Weights of a small transformer language model: 6 heads of 64, exclusive self-attention.
Each number is 128 + 24 x the weight over its row's rms, rounded and kept within 0 to 255. Layers, rows and columns count from 0. Numbers have three digits each. The size before them is the row's rms in percent of the matrix's.

# down: layer 6 MLP down (transposed), 1280x256, rms 0.115, rows 732-831, columns 64-127
# up: layer 6 MLP up, 1280x256, rms 0.147, rows 733-832, columns 64-127
down732 088:102110157124100110136182139150123143096168120121162119135114133109093110167164076150126105134116135130104085133145138112096186144094171135105134097105101135108148171070153132141129090097127140
up733 104:106132129101099144117145139141125135138171114092120122105116091158147116106160139075123118165193124115161140166132144148127124081138164139114110153175131061145120157114142127119119115135134161
down733 107:124103157126109122134141127122128138132164110102168117128156086125138122132117091115099116138182146137168108125158115113111097171107136088114107090105099115129114138128150145163130095107159118
up734 098:114136117143116118129147098098093147139139088114168148106207111145104157101122120134161122120078103170156104164106165144145173120137141179185116138145087049153112118149142121124149097110143151
down734 101:173096148132126126104126121153146099157104151146134138155100110127123159161124101149119128154096156171164142126128146131156191150120110140142129148122120110113101119123165089120160113143150104
up735 090:096156106099130137148118150113150126069122119150145106178155136131108138076153160107143130105133099085160134102118149147126150105111155104154087146124082141135146118151118113129108099161138118
down735 088:130155076173179124080108171121116093119127152116117064143127124155078165118095171163150115088144138102132136127114177121108134145125117089172085171118111132092124131144161108141126112175123115
up736 093:161039123150143107104179126139096097090096128113135112103127104130135113130160113121128132120158100126086127093105115135125102119099167132114143133122121111125142147157068157085082137131151127
down736 097:158098137100091143109156165187107102126136099088170139092132139103129151131115121132107139176089089158128112133095141113119112139100162126136110085151121130141140147182123099134160110116157149
up737 090:153152106138113138126100124093090114129091143128142131157105129120136116149149136122110126140119162145091103100108088121109121135156124115129113164128128104108146120151157137126126098099187099
down737 094:145147150132116090122132169091160140145117148139120080096144133105154082078092060069169135130151122114162146113128134111128144117117146142131107156143143129120099137142111140134092145102095114
up738 098:146136119099133086149166101136094113133134138114144143117129137139079114108089106130127105130086139127167123139109125124141152125125127110125122077134146135093104128082080159136105098173086111
down738 101:126142126118129025128122137088110120136147126132159130144141174107113103096127102175148114116096102109151149149140135109091133142112161142135139148115114096109117130174130107113112114145117147
up739 090:100103115110133136141135118096082149100128093121125204130165112133138129147127105136092148110127160147120132148082180102138127144118153144118116127133139146123131149141063089130113097139143129
down739 088:107111140184120114111091134074109095151129148088130136181131083126124143119182116091111124122138120137116142167141115181155153167132108141122116115135157165118126121185159103132153137149108120
up740 098:124139072104158126137082117129149113113148149126170094116115147143172132092116145118136124132118132096120089113172087104161128145141117144107096151115117124119132114166155127147133100135122122
down740 104:136152103117127145098142107102101148158201107118109143109112101139166151109111146149099096122130146118118159098155134136125115129140140126115145157120119124128139094138120153116136139130170147
up741 087:110182156144137103090136177116169115126144110104125110099129192102062130117148142080119111132122157147127124123123094110108098138123106133078170159132152127102149157116112120145119132141141139
down741 083:183119132087144127107129127103102136176115164102133145112067113123096140107144148118167137169089138143125138114110152114129108113133106119114132119116125127112135131118113169146123131159113109
up742 105:148132154075119115129123089140138141101130149093138121120177132149136114129118117110145115143133108104128107093114158166128115099108129167161120144108107121131129111084125127130094144090099138
down742 094:143138115110107089116100132116130089158122130126158137110182115148149138123172103165119080106135069107136164117106130129112169134113144148136104118099124138135114089127136105147148141129104088
up743 099:109120124137174121178132155126141132076101119133124142134095155113133139142155147113161139113100138109149123105116133168146112148119142148182097140152089113163073123147120109143136113090119118
down743 103:102127064124159117137111097103155135162115129126116137127139166144111145070109124126109096097143134152145130108144095176154103159079123137142136130095110114121100173145138085116098144096121075
up744 105:163118120138097128133162109112131106156176164148133069150131148143151079162190148126129139109128133122139174124111138135133127087104189153147123098130097086111110137139114134141175151134109104
down744 111:139077126127121116116096153157141114139144120126155114179107109104105095129134145084146161097113135150159099119132139139113166149148135121168106126117156125159150126152135129128129128136079145
up745 100:118110098134071126141066171087103091100135090152177073136159136141129113139088129110150100121142125101160150080138112173135112118122128143092099099156091136153161138158138138118141101144082157
down745 105:141159100132167143104145126102131129117134138139135131124121120128173147120126172122152092117146108117124114142141139139146178137146106128132149131130182131128168137109129123126129092160127153
up746 097:130168127128137168158116180107115125129123120097111168077146123123102161114111161095101106129141131133137108092113149131164155120163113160172129117130123199127113097169110152122085154176127166
down746 102:153129142130115132167100078161091109125101123156064151127121142144142124129122128142129077159167180184119117142110139133152111116144187128150100167125137123127131084139123143107104172140115161
up747 109:144126119113125142150158129147122132066125138112084158105102127132094181162122131152141126129122093102065083123113094129142105135101126129131226113118104120107118146150135137101122073147143094
down747 106:146140141159105149147123058128112122155174136142150155090173109176137109156112128107121146140101126161164116153152140137136134107156125128147158149127107124102091163132155123108091102095148097
up748 093:124120058125131095141146131113129215136133128116128107099134113148109102152121154132106129160128118148085115147125109104140162145151140158133128087141093160098129149094130124167162153129104132
down748 090:136097167162125068154137126113149147093125106121157100147148115150122078118108134155099106125132090137126140143077173103116195157170114132138125107115110124100127162131158121161151113146139129
up749 104:164142104132097155111096120145146149152151058113127150141110130098090098105124140104119114115143139161140132118101164137167146075129145140120147119118115111129118116110148127125119100148137107
down749 104:125124149122101145146102126140110105104164099178135166115120116112101101150118113086135096142157124091114129132095124119117137081158099117149140106112164132146129177101153119119080130113109107
up750 098:114146132114168105163147132112114116155109118146128103127122148129136157105143135118167145079165114138148117158102085115097139100149144102150088172137109125108083083140128110119158122104111198
down750 103:164105094133139160083107171123064124094125125101120143144125131132117151141186057103121156132125151096124137159103098130128133120149137141109201141144123150139137109149134120143106162115142091
up751 105:132137130118127090124146121156131131156121126124116130095117123170103158175119160156158135140122166108112111133165112129115121142139145112131114142087131151115109133103141101104100143143160127
down751 096:122143140125153106134129123155106128131096135093134133136149135125129087130116106101091107122088162121145128154115130127144139171146112099127108116113155129116110123134155079167157151174140130
up752 105:150140121203156144112125136102121111120112145095130136144134119121107114085132134118158102171109140137142131170140107129096120098143109177114121144151112071074132144112115167140133103138128131
down752 110:144129100140197102152150113155107163131184126165139134136185149143121127158095106129093106134116121190143147102094123144132120150152119129163155132137098102164111117106138136104166150100105105
up753 108:133107179130154113122124118087155123141130044113084113163125111137117105127110106106095069153108142128143117154139164108157117161131130117130147131129121115136180065116157087141141189140126098
down753 108:152130107142169109136097110131167127097131082142110105119118110099128165156142138137103117155142134122148134148105100125127170132139147134149171125099158152104165124078112090122098153159111109
up754 108:177094129096170119149067140093170098108107116132139195127127138137167131145134130103125130148187117116108105116092113163137130144158148139094108103135092112134150131139149113145121121113090156
down754 108:141076127116114126135148122143166119121120114121108143153147116125090128103117127107121133130145113119149113146160104134099148143104112149092135159136068188132126127164109138148112129120125155
up755 107:109162105085143125153137164132149185121144095087146118140136092105144114168099130087125181134139110087151116146157120136114113147112104139120132114144107156125112163102115100096177138144164119
down755 103:135154115119097114122102112135061147098096118124111123097139120138167113120150140106069134163110157118142109156100108133124138151092133116150146115132134115139110089103145108099130142185153137
up756 102:182141156133131162108125132132122107098114161135077155152091102173099108110146120100094137133117152125117148139141144134151122097171149106121122140145156089114103071140147163065146152132105127
down756 105:155097088127103165097087093181102138133145141091085134105123101125142118112134150089116178119088109120116101129132158091133129111142086140097109147166107128103149113115170148125112128102087153
up757 099:145127094120169109127092173153096072165135111144137124133126127141113126110100119120146160145110096108056130151111121074118123115132112109160116106130127106143155116116130136095145125132115148
down757 100:128098189099138152139123126131125096092137115144095109145154114132119142132139125127101138152113077132166117111081180146153161097120116177100143103159127092146126142146130165107140163168088130
up758 110:134106096166117145134148140129138121135147113116150167175108163100119104131111126138134085150126098122120169088104131088151097110161136099130169121150096175096099131156131154124103119196131127
down758 107:166125139141105127106132125125114170057107171144144123178164145145142129127102113120163124127113163107149149128119131142132102121096133147171136141154142128112101126126080131160129129108128140
up759 091:098118135160080099102140110081115135103146076090097101129157117044147085152143142076131166116165139134132127126115125086112193119121139125160176141112146132144147135124123094136120148127140137
down759 096:142139114113089160124115153088124151071146124133140111130140189103138141155144144131160150116133136131130180144121156126131143194118109131115142135123139152100126158096149129178083115116128106
up760 104:154140095115121158133129109087123122115117120109117185158147167136092129134112132129169131103129119098124165120178129130184113098141122128137136145154135123213122136111127093098125101109147138
down760 111:112135123154135137094137108158103114163156135146131132148133149090052138149142168134112114118141140095165179150146182134144098134106158106098169143147157145105171140142153115108142166105098131
up761 091:096139120115153164113131070142123099100137130144146125098149163134161188127104127119112095128153147102122118146118130152117176147153131124151123135068119115128153114119089117123186137136099117
down761 093:113119131126138161088124106177101112111148115135128124124163141154141145095146113159130128135142143092143097163092155128059145127129125098107144129079093127121129134143134133158109130140139133
up762 097:134132122127118143112146118128130194143130148137166176119133112147151120148146087139112099167105093142120109138147112120145115128088176148135145139166161141130135158154116098139112169096110107
down762 107:107147094134034124086100062085126132118085128124142105119106164128130144108147111123131141141156102120119100122168174132141122115156190130189122144130169123133112138143119116129152188119125124
up763 098:088155132113125141115153133163135130161135126141124160110149117104115121137123097111130168160142153161123140088147140090137135144132107111117158108150139106072138141115107157156134144133133153
down763 103:099082111133132108148158105094123144137181133145080126142117154102131130151129159098091134100150125066133151129151108114149133137104157129095111115116121172173083110091076136097137142153129144
up764 102:114119167104072158135151157128126140137093094159113146143101098134099126124171159100119135131105130123164109086113156137118135103118093165140163158128131142131144097143140143082097102127110154
down764 104:119152104092103143121119107141104123131135145159148130137096123132115114142095117123123095148149168148146111121140143142130148114133100137098080142145131124116135105109092105137132163121102104
up765 101:144168141153137170085106150142112118098122151121180100131096129105136106104151142130121107135144142166119140135138128129115132064116152126106161150149111159158128109132134110125135122119165083
down765 102:169125169131117131126057158108102107125116113097109090176097102130138102111125130144137132155106166135136127145148128095106130144121101091090144139103108146096128135133119104120128138132114129
up766 100:151148145117130128214148113126174107145099121148164136116111186153102130149115123141131108141116130148119151079157138130178105123136130149126164151141133072154092122136120117094144150174125137
down766 107:132137080122097155088117129080122092135129145148138129121095144166105108179101105128130159142097100136137143087097116126116098139130130088142142116145145115136082125195108110132141140165094154
up767 099:157086123117153135127125139134137119078137082163144131122092154153108112077098155141103134129119100170127144105114127091125140129133173173122125111149146131177113134134132125152122153146113154
down767 096:143105141111133141077131129111143183139140105177161123157136134128115087070138124116145137157117119074165164102127098137144150119105123132142122118136097142115076108120121097153092143100175105
up768 099:128118155142150141137162099147108136094139125113129140115123143099138127120125111106128145145129115128120157130114152138108143134131134099147096128113170137135105144134099156156093155144101131
down768 102:125140121152097155144125121123116119075151138139122150113095174073097112100130127122103172127162088137149170131171134138085077116092147086112115175152074099118131107150111131118133125161164082
up769 105:118119101158122132150156129106143114103124117055135131154097119130083134127103124091096146133090109128101101128086116183120164097161147132133101092110163135120104103132164131156125134119180126
down769 098:127126122161132134154117121092160109101154126153154103148150119141190108167108163122101138127107085122122062130180122147134130150166149140125148122138133150159082132122137081140144102105133144
up770 111:105087129133105147137152121116156150120162115142162096109131123154124125163190109159156117145118161133141111142144129114174128154139137150142127122115152120151115138172116124146156117146124119
down770 109:122112149126143129096119105075110125117183105140186126106179133156169154137147102139102136127139133127147164126168198086117135152151115140165150096134122084163141109131139120168150133159117142
up771 098:131115057104159129110136096093110125114122145088109199129138124122155126097122154143133126142104102123115146118125091137115119102159152127110149127145116144136115144126111127135102134137147128
down771 087:126121125119134156131089176086118156104096127163148120113107123144145132110131184104101137148167112136164114118138169130125107121150134096113102155100149105123118137150113097148136117101164146
up772 093:096121139119111105125066151090112109110103135103132141130117197145141158116182139158106099135118156140110151121150083141085155152108115081107139194146143154141113113119139120130132194157153114
down772 101:157108111120152147143109127150114087120150136120124138125135107166171105158136106136129109157130105144110118058107150128155111140126113071125156150101131182152099137154131096142138116165129129
up773 089:130088128128109123141089087059106125094122149135097127121099183139116175138118130100115102099122187117119123135132141091168126087118080127103120142087130107130119155134114150112138141093150146
down773 091:137145130107107142102127185131106137136121093146145074120090122156125117118103106161143171089142110145137136140096135112131120167105096135108114142133104117092121180155175152102120114098156117
up774 095:128105118125131107136196162098110149150134127158176099072128091129135137118114100151096117132195154136113138135137138126178151095120125146116144156122100131082111138130154154129100114116167177
down774 099:151095111113154128132127131117139187159131148110102121102153158144130171144103144127140109108154113130109144135144129105117128153135126138087130147086147131119144140139133170108154112113128157
up775 091:117109128128096114118127107105186135117129110075086126143138176110126115122126122121130117132122075090108084132131123148131136136102139144120153141137099188092112102157161072138104116134157155
down775 095:135141124145152123161171115164128087111110112171158115139145127151115119122103112097128141137117120099138132146114075134126121118128110122148124125124107101122099179168143065142119201107097134
up776 124:146134125113135124111136134162088148142121126128102118140152113148128125114113091143134127135137098145121091131130096137128154169102130170148144132113122161127159043142097075130112125136151120
down776 105:163119161114141120129138149125116144112158110117127144140126138144093099186132086096108134122145148135114105122127134137091130133100142108150118169111141131134133131116159108158135132158125143
up777 101:118125126145123111130164112158129144143156130121130124157142192114128140099148129109106142089110159099145115129132111117101101119154146231154141134168080116148107141095184136143098121150153122
down777 106:138148092147104120126114113118126104158157116156122136140069116140129097109120090136164107111126139161141100128142135155107090140119150149166123160118127128076134128071133097185103125134185112
up778 105:126126121134073127146149160128094079122159106115160156161107139137136157060128141136113092105156160086161162157130118129139109163134149184152154115121149143146176156110116148120140095114145124
down778 103:118128111104113192103128140109114136153124149126148084120145132153105155123086138140091161151155155161104137141129135099114132104155154172163134129102136122116152133136139153135098123113147073
up779 105:106152136137145102131138126107122135126124165134087119138130149111142129134110130117116137122125139100135130115160119128133151110084107109147162154136117167143160156155128168105142166117083135
down779 105:089135139115093137147148134136155114150092170180135131083136106129117102134078096142090113143178129108151164134163123103111125120105104124133107147142139123126103122097145125165123131136116092
up780 086:124164090155125126137108175098130095121140149151112130106154174126147157155094135132087105119119112150129115167128098082140190108137098139074090102147131112095161128133113139136136165140110123
down780 086:130138110155128115141133151156162154137123108144179180126126100101152127165109139213116132127083112153178122138108080109106132151159120114135086102156133159098119130117147114130139128121127100
up781 092:126140089149120169098125090138137108108147093126087128110150125143126118152148124118149075116097131101105106125120099148166127128140160154160093107116107131149125136110089126128169091119119157
down781 098:138115133115150134107121144131130135097139128149140131130167100109119138071122117099145119119100119104105146113163146127144117109119121136150123112138203127146152115153127063114136083128080153
up782 114:140105109137125148105120148088101155113134097144129129165128140130121119096146168147128088108136123146092125096116142184125141143097156132130112094094101145117135126088107116125137119155097164
down782 109:125128127111124101175155113120162186103117119145136137136159121148135072110167117115124090103154125130091123122122150173110131155137118152136114105154161141129129133129105083108113141138101116
up783 103:105124146148109158099131121121120141119146099126155139138128114132112144139117143135093078141142153181099075122091150101110177100110108099117113146115152151155104129163072099130138157161131138
down783 097:119149148114088131118125135154154141090092113164168123162109144174115159107130143154137108161160138131168124134144142189146132149143160146106141106116176152131135129103136136111146122123127122
up784 098:121104120081124149101120103171090131129150087103136153124135112129147129110119135111179104153113113120131125140159108117087086104159135088125097152166153109152099109140102136134145116107107184
down784 097:104080132126150130118082130171112118126146145109134137125145145142143115102140099080155092134131155138125147140105129116127073111154141139146162153166095122122120142107129169143138134133124127
up785 100:167083106134127168173158188125086146142107121100111148128156147121156178102136128134168146119145123153155175099134163093107143115129085152191130153096144133103113149142130144104133121109123199
down785 096:096130120139184092091108153153130120132158154109161131139145142110179146139166176123111134134131135080148143168130162136145170155096137124138091107115137099149131115112104128118088080108141128
up786 099:154094135148131139118154132148089139107119162139127097103095149144153154133113191110137097132159120144134153161140110139096123106139144150150135129091126143133142171100116151095154104128122099
down786 098:086160148143144147119145092151133131108160121129133130161109133127126130116132115117098134172121170120105145175130137135130121138131087124118107161118121137113120098114150141090127138173143109
up787 106:127169125149109096119149104145125160122171153140164117159096137122172115145100097093104061148103133158104130096129114131118149126138122094125121094127096106093130134130117162168131101100142151
down787 102:156129129146123125087160118149119111122127130145169145139114085135124101128138125164135101139134119119169137137104136149147121139109104124116109118137113136114124133157132151095130105166149112
up788 105:099096161167126113131118087120112129118110121135163144137123080143141145097134134127118138082124130154154120152134120139145087137111119097163127140126117116163100146100140110129118096143177164
down788 102:120173160155087094129101125119136170083134135169158121130098109132128141101120115113122118111090162122103120142094131145096083142077137117132128120152123193122111140130138159108118158155137123
up789 096:127109118145149150142088121149121114134129104132133122171150064105095151112115141159146081139137128119101112107169115145128141142116117146104125152070144160171138116168095164098111140115148140
down789 101:141100085113117129119120121164163136090109136129119098115140127120085153116082144106198156176132136135109160106151130131124150134079159126110135131154171103171135152143096087097169111131140103
up790 094:142109101133154102119121107061178128119099130123088123119129122146154143149092112113170075138113134128126105125116138150112147133142153173126130146156127139114113090109133143167131147081090143
down790 105:162136116098122135059110133138114110129139155094128154153148124147084116124100114118083106162108106117128148134097155135101118137157143162111111158118099127125135093152143152134199136114109125
up791 110:149152131136139133080078100077129105123123147119125116115147215112087106131137173123140129132132102138130117135117076135087122119124132145096115112146108132107133137125129155115120146142113132
down791 107:133132079142118115111117084093125127112130137127122085130158172129104134100117129123063141153127123125142119144157107127107112103153159131096147145109176143108159125160145084103149102150125142
up792 105:159136100140084115110133108135163116153118130147123138118146148145068149130141126105094109153193139150128109127101125090108092157162137095082116141137135137109127146115146123149094137134116113
down792 103:117132118138136111113077098155142103173158168147124102121115145188084169109084124138124152102149109184137130146123128114088187103098134114079146103115133121148144139114109147137109121125099110
up793 104:157149125098117144116143153108124164148139126107132127085130102148142127122114119100106135132119149127127108131120159108139125075112114140160109153046132098150126123117081154155110118137148138
down793 108:140156118105125152131156114124103156153193137115056163141145166142128117085147076135088125100131123132110068130168115136164151138176153063134115152152123115127123135120139126119119116099181120
up794 096:129140120156131103172099124129111122097093158109115115089132128144121083117105144109201138108104174114132098109112132118127107147079183133111089135127165141113122130114129151092139165153137113
down794 092:131157157146157107169126125102099102160139107124120110108103160143091137133114116147125120091142131141129139140117153146136110138138081118089130102129100082148133096129137114096141133113174105
up795 092:099190109113144096160150135146167102076115131140115121118156109121129126113119130178109141125136155177126144136119119120113162108084132121139201163136130066137149114176118127201109122151154134
down795 097:182138163124151118137148146102128133128098151145156114164120130155174144129139092126129115125104127149137085162083138129124121150127104132095144097128126118070122154133145127128104159096125126
up796 095:130126114108128108151099123116115148112143103121014154131134149088148124139147142150137134135078100107121144086144112170112145131169104118102155146109136138155118132134111114124123106112105139
down796 093:132107105105121141138135137110111133175131156115136165090072102109137151145131100094116167155121134117149141145147116111149152116133181142152108151108086108153149120126132094161137181144110115
up797 097:165126156116153149146089170104125128106116099090122112096111120114114158158167178116117095108115079132108170113125109149170126131166123155132101086173113153142127113135144147137115136150112135
down797 099:149107126106070112120137098151147124153154082141127095110147096154136160144142126097130163112177117130121130122132116141118087111098117153157114162111166121151173174108148157067129155130143122
up798 099:105118118152120116129142154127082148118133098141137121127083138111137151119121146124130144110142106090101159128116121195165109078126150122153132139152107125161103099120106127125125123153129130
down798 095:115097131128133144105157096073146164178117132140186150164118109118156192110156120133133168157127123107120106115128096114129140119122132099144147120134104079142131155104108081113117105107144152
up799 115:157133136094127149133152120098077129099132140165085139128162097130126153125111131140126139116144123131110120115106151135146135112097105134145092130139085142094123123111103103139147116107107096
down799 102:106118132145137084143151138117097149110134174107121168121142154126171118120093116094119147114109140109140117146146103118153083102159109130125133141141157066171124104134122128158134125112131115
up800 107:123122160121154104139149144123124125157108158112079121153132100121180109096138116127105117098138126139145142139094143205136135090150119130073166132095158111141131117147132177128159114162112138
down800 113:126145148125164157151136128143114132166098110154120097103149177166131130148116153079096113161112143084110124121135149151082115166121144088096137085128121122112134108119133165089139165153156102
up801 107:129135161090121154160170106139131135153166099094158122125121105095114129115172125144146080140164111128153155108127134145123122118152098188094132146155099147119110140118121140060171115130102143
down801 100:109111155117104183098139073122116142125155170119161142153144126098131119137144125131140099120124131137112164148130158120142131115120103126117127126091094140121121144083167172100174106139149101
up802 087:090148151129101072142116160159113130111123165154155143163152099125091157139104112109154161140140120116114153128165116125127194168123101145137093142128175076106078086153135138102119110152107185
down802 087:095117158130119107109128129109134122088138138146142094118116111096134170155043142131168099118146122095117157144146144132096142156129109119109099113129138098115126124119145118099114110099166128
up803 095:127129115127144129114138111149147117120164156110163134133137181142118106086143147128139137129112164085110135137142090126178137123158145126145082121111104087121127119126114077143110143152127121
down803 094:117128128126118113109173153086126138115127157147113151113075123103125103136135129120159110096129143139137199136130078111154121090142100138082111137157095134147130147118204125166104168129167100
up804 091:119088113138125125103113150117164110100123125129150160136153144137127125126157159139135117132136120141100122092146175138116134149101133103123100118123102112100170068128105179141115116126099128
down804 100:102134160121081145148128171164123059130165129149102124144107146124134137126154146127117116123120120157128131120121141161126137149135160087142129154127123148124137128140152118166087075114152111
up805 094:122103166159119140120112155130125117150102110110173111124142162095107127102120112078108110109133085069124131093148135184111125163157185122102162127151166097136124159114123149144140158126132121
down805 097:091147137147130115161070105134115081101150113128120104139180135100133105168110174105101146143135138105136114116140130133162121144109163145111121110144119095129150112112094110136054160130096134
up806 102:141147102158110104126167150055127162079126130129138111115134143119135135169132159137158097140167100125162109128152120104115149135105167103133162149135142151152112141142101136125120150111082135
down806 105:152150136153052140171147134094146148119118167178138148109127096107080105158143154149128137081144141150170137132144160164083150174113114133118136142159139106115136100125108181147116168140147085
up807 106:155127131195149134111124132143166128144144152144104177109148120145137111124151108170157096127083136129133125132139143145148127145101137141121142134138098107104107185125095129126104171080109108
down807 099:143121103116138098111131142151075125126138108104125125137096125140113112170132123129168139157136143118110132125126138134151134068089134114160107130084076088111145141129123117114091137096124109
up808 094:190085163129134144131132146128107147149099135099147115097166156136082099118162133150132148123160152193097128104140110135128128167096104135119145147123136155101125122094129151128145121147147127
down808 094:133118121108135099178121152161100142110147152128141140120139133110132152150111127125074066111108140123118111138116125135141132116098120073077114126152092148192101154168107107143082140096129160
up809 097:073132167135144148140146118102155105138119146164116125122131159112139165101144118122158148117158121154127141127169091107144179145067113153118157132144152100121148120112116171109133080098097123
down809 095:077094138137126141150134153133113119155131126113179140124110154127153122124152092127142150117107154168177122107173135153117166136147118127186176142117066090126116095137107148120118099131151106
up810 114:131115098132131150126131107124163095108120144126123172157165133115142128154125135121100131120112165074123122117187100129149120135114114186085119137135097075112140169149125121132128104146146122
down810 099:158134115114105148128126103131094150110152142122122149116145128105154127114140107156131150129128147073145137085147151082146074140142130180119112126138123114112136151116114141148098175119097109
up811 086:142148141082173126106128158126096148137111113144145151119153103117066132109086116149127160080116143128119108118103121099164161145068134134100103133145155106169105103160118101140133087136137134
down811 082:139096124142125134131149164139132106146101106120144126081133111130127106139126166098103124132172128114171155109115127164115144142108126122152111139147150152124100160114146146092087092145168146
up812 098:130114130134098165136138123162109125131159125118151159107120167142134134133115109195102108092151165105145117147139115092109142156110132160117150175129160102131141141136142107099155130105160138
down812 095:180135142127147078161115089124133112162134139144136125127148117166145149144112103152133109155176128107135124104128124084085128143102150120140156121156149110067117107152111106094166134164136122
up813 094:126130141155156156149068136124113163101137107154097109133104134110101157148119112146176143132152074138150085120108133131121120145089097104110147132159141119155138101133112157140155120153116151
down813 099:115134130171108126124127130103063119104130143172137092134143077152136123159127158140153150147139059149158102132135189107167131092067095098104111129102119101129135102183153143129116106140179143
up814 111:128116116136111135156061112111112126171143127116152150120134133114155150142124127112094109156157115145163093107145117116079125126134108117158148163147084124123120123133142133143094158084085124
down814 111:134139132103126163091128143107125144138110155148123157124128135106158109147127149171136136140103147175162106111085151098087170111097149073165124144125101134138147122114138103173093128137148150
up815 108:139143129122117107128126128075090146140158156106138112116141134146131064128151118142173151147113139122132128174155089111128150160160103162126140132143119117100106120138152080150129133130165108
down815 104:131133079100105085136104148123167091132123106112160116107127107133157161111130108125177110140100128120137112130110151110083071169116129134099117119112154126132134106108117097132138152142128124
up816 096:128129163127079129116085134141101141125114134119161121094162148117119122137132102111124152120104091103133134145126116129121108125129138166123204142095121077174101102120123150142083098135181108
down816 100:078142132109111128108139089125130139208132123129109139138137109131129131114083100123141141136130116102146089137081147101136134112134109133141133128138118166148121143141131090123131154145152134
up817 097:127113126159101119136097114126117146115122167174089141126111123144110125170104131091105129142143115116133109119105145158146118142110147075148120144150121174116107120132119100177099120140164171
down817 101:173119122091149126140155144129107126067104113141088104085105119154129127107157104139168085131121133161141141108144136120155164118119123145146147148120090106177169164110156140124144139134112144
up818 091:165135149130154141092112159147130143113101143100114154117107115143139133094192144115119160159090137175130110159142102109148152141160117171134138148126117130118149159127131091112146142094150141
down818 090:143129120134106116124116131128141155127058153104163153172115124153172133117098120111130135170131109132122127131108139140094145110110105106118143099149160150138078160127117083092142104086115131
up819 111:152122119175145116129126147073127180154137140117129141065151123143116121163176114184149092124136110100144108148129139143157122140145115112143131124149116153115115119121097147137155123132141131
down819 113:140124153122123112094168113061103104098126179103103117135123145126133109152145154148160139128134148133146130159109077109134121111094105125139139163152077143134114163146127159133146154101072112
up820 095:119140104104154131104081140064126149102138100102061091130140143074170135146115173139106156142117134098128103124114087147148089130147102105128160154142136165163127139131070149156160132122110123
down820 095:169153100145141141082172072149088101146137124140129167132103074127130145168090113148151153117131096152153143098101122091100176144140087157144081130110106122112168131138203106115126114182088134
up821 091:153157163133071114123111164113123166152143152099104142097138141097172179142119132111103117074117079153138110100117132166102134066127091162139147121128123112150096143124152123119144138115178105
down821 097:152117121134123164133145107127145142099143081141126129111145146123114105081171125109166132104143145129116151136171135126125143156103151110143114119152119105134108161084104139140122128112117153
up822 098:092115123153122119132131141061119189153149161176110105132107162113090127127189131134139164108116090122104163104131137119129135134121086127131125116151114150095130133153154116079114121146094122
down822 104:108130131131142168143174126149123124093127135121165113157123151140135153099138098105124150125142141109100120096138162089102089071155126141098145165100098154111171112099157136153088109137085109
up823 100:111163088151085116185117142162103119166093122122118149150122130143135115099149145145112135144125127132126135144114138094144128145144130122123136125159110154162097123180142125162165106162159108
down823 105:137139151110130188148141099132116166112127088170175070171122131096155123113154143097137174129110115153077122141158144145120128122127113096131095114113126127151134165147155138142157122146142143
up824 100:147171087111107148110115145147127143131129103125129144157193114095102101120114083142099148131133117162166149105128121106130125173132116130127115127129137116112099169143121155121116154128129151
down824 104:162103117113120094176174156122115153102135150103102078128109088147120124123060083112113131124128120107129130115161113120102136099169173144114096152172087119136120121121146115148163120132075125
up825 103:126124147144134126177121127124102142152121080127116118158154141122136132126118121117113160124126111116112094158115068123126138144175094144154105152134131161149064147149114130123127139102112132
down825 091:140151135114118111137110140140129096140139137157164135151165153077091174088133110143109127122100096139135106114112118150143115150163120100100121096152118165139145146141121132148102119126099097
up826 092:157116103105128083116167143139120124123120110084162129117096193103117150121174150120128128121116136151116163144172170093122101113147116153098128106158098157151120140089174168169150149122099141
down826 095:153166100103126096129153133110104153122095165133138128115135159148094086134136105144154126141106097136164103141119135133126151151146112146128082118127138133159134141109131113092108093140112133
up827 117:120113140114163137141129141138143138160114123149144147136117130124145122096118121111104133152101077097155180116134128156172117145116175177130105115133147129084111090140099147093150150145134110
down827 113:135119152154159115133095147152122114131104096139126125117097112124153127112089122101079140141111093145106145094122117112136107120099172130122105152120117114121119149095113152153144143137137150
up828 103:146109157129128128140094125157072144083111140137127119121104143149116118122170132111126076136118118116119129130137133147105122120145140154079105132109122145176153162091071183124137137141127152
down828 102:144130147159133142124128130116140109126126135111131131125175133118125107095117109108145117147091156110082140166153123159129170129145153147186151109136120146075115144147145134111143105122056082
up829 095:147134087101164105146160147161104134128117151086169140091178130131136150111102120173147143121124145127167111172089164121139109107153152103142119100104145112101089130140063136128112115125181101
down829 101:124163104144122136145137129107121132119152125129130132112122123124120137135101108078134160144149149088126124100128120080138118117158126140099117085099120172144178108103111144136143119142166134
up830 107:153151119135136116114123119132093091124109138136063113162103141101145123085150136138117126104157147115123140130158138118121123107140158099103113127080103135148139118086099139146143155127145119
down830 104:111140191143138107117135117160114147143112162102099075137102127126115154119069103133074123128159119139103162120098103135092085113138133117148131115122098138131107120142121163124155132147116124
up831 091:088166079103117094140099128082134174135125142135144137099147125073115123123089143143097135173132127118142128161100055122154155116131090083103079151158128105123140111153138109114148140050125142
down831 093:167156103130140129118129157147175138131181159155125140118138130079138135151087114124092104118112113161137109113085120108108147140166132113142107136155118140111177119104134117109109095082140160
up832 097:151138101202148134146097125123169118128134148131149136134172120180074147137139086107151123084126110143135142138166073172109132148093169120098119122144142118113155095166115124151136158086106149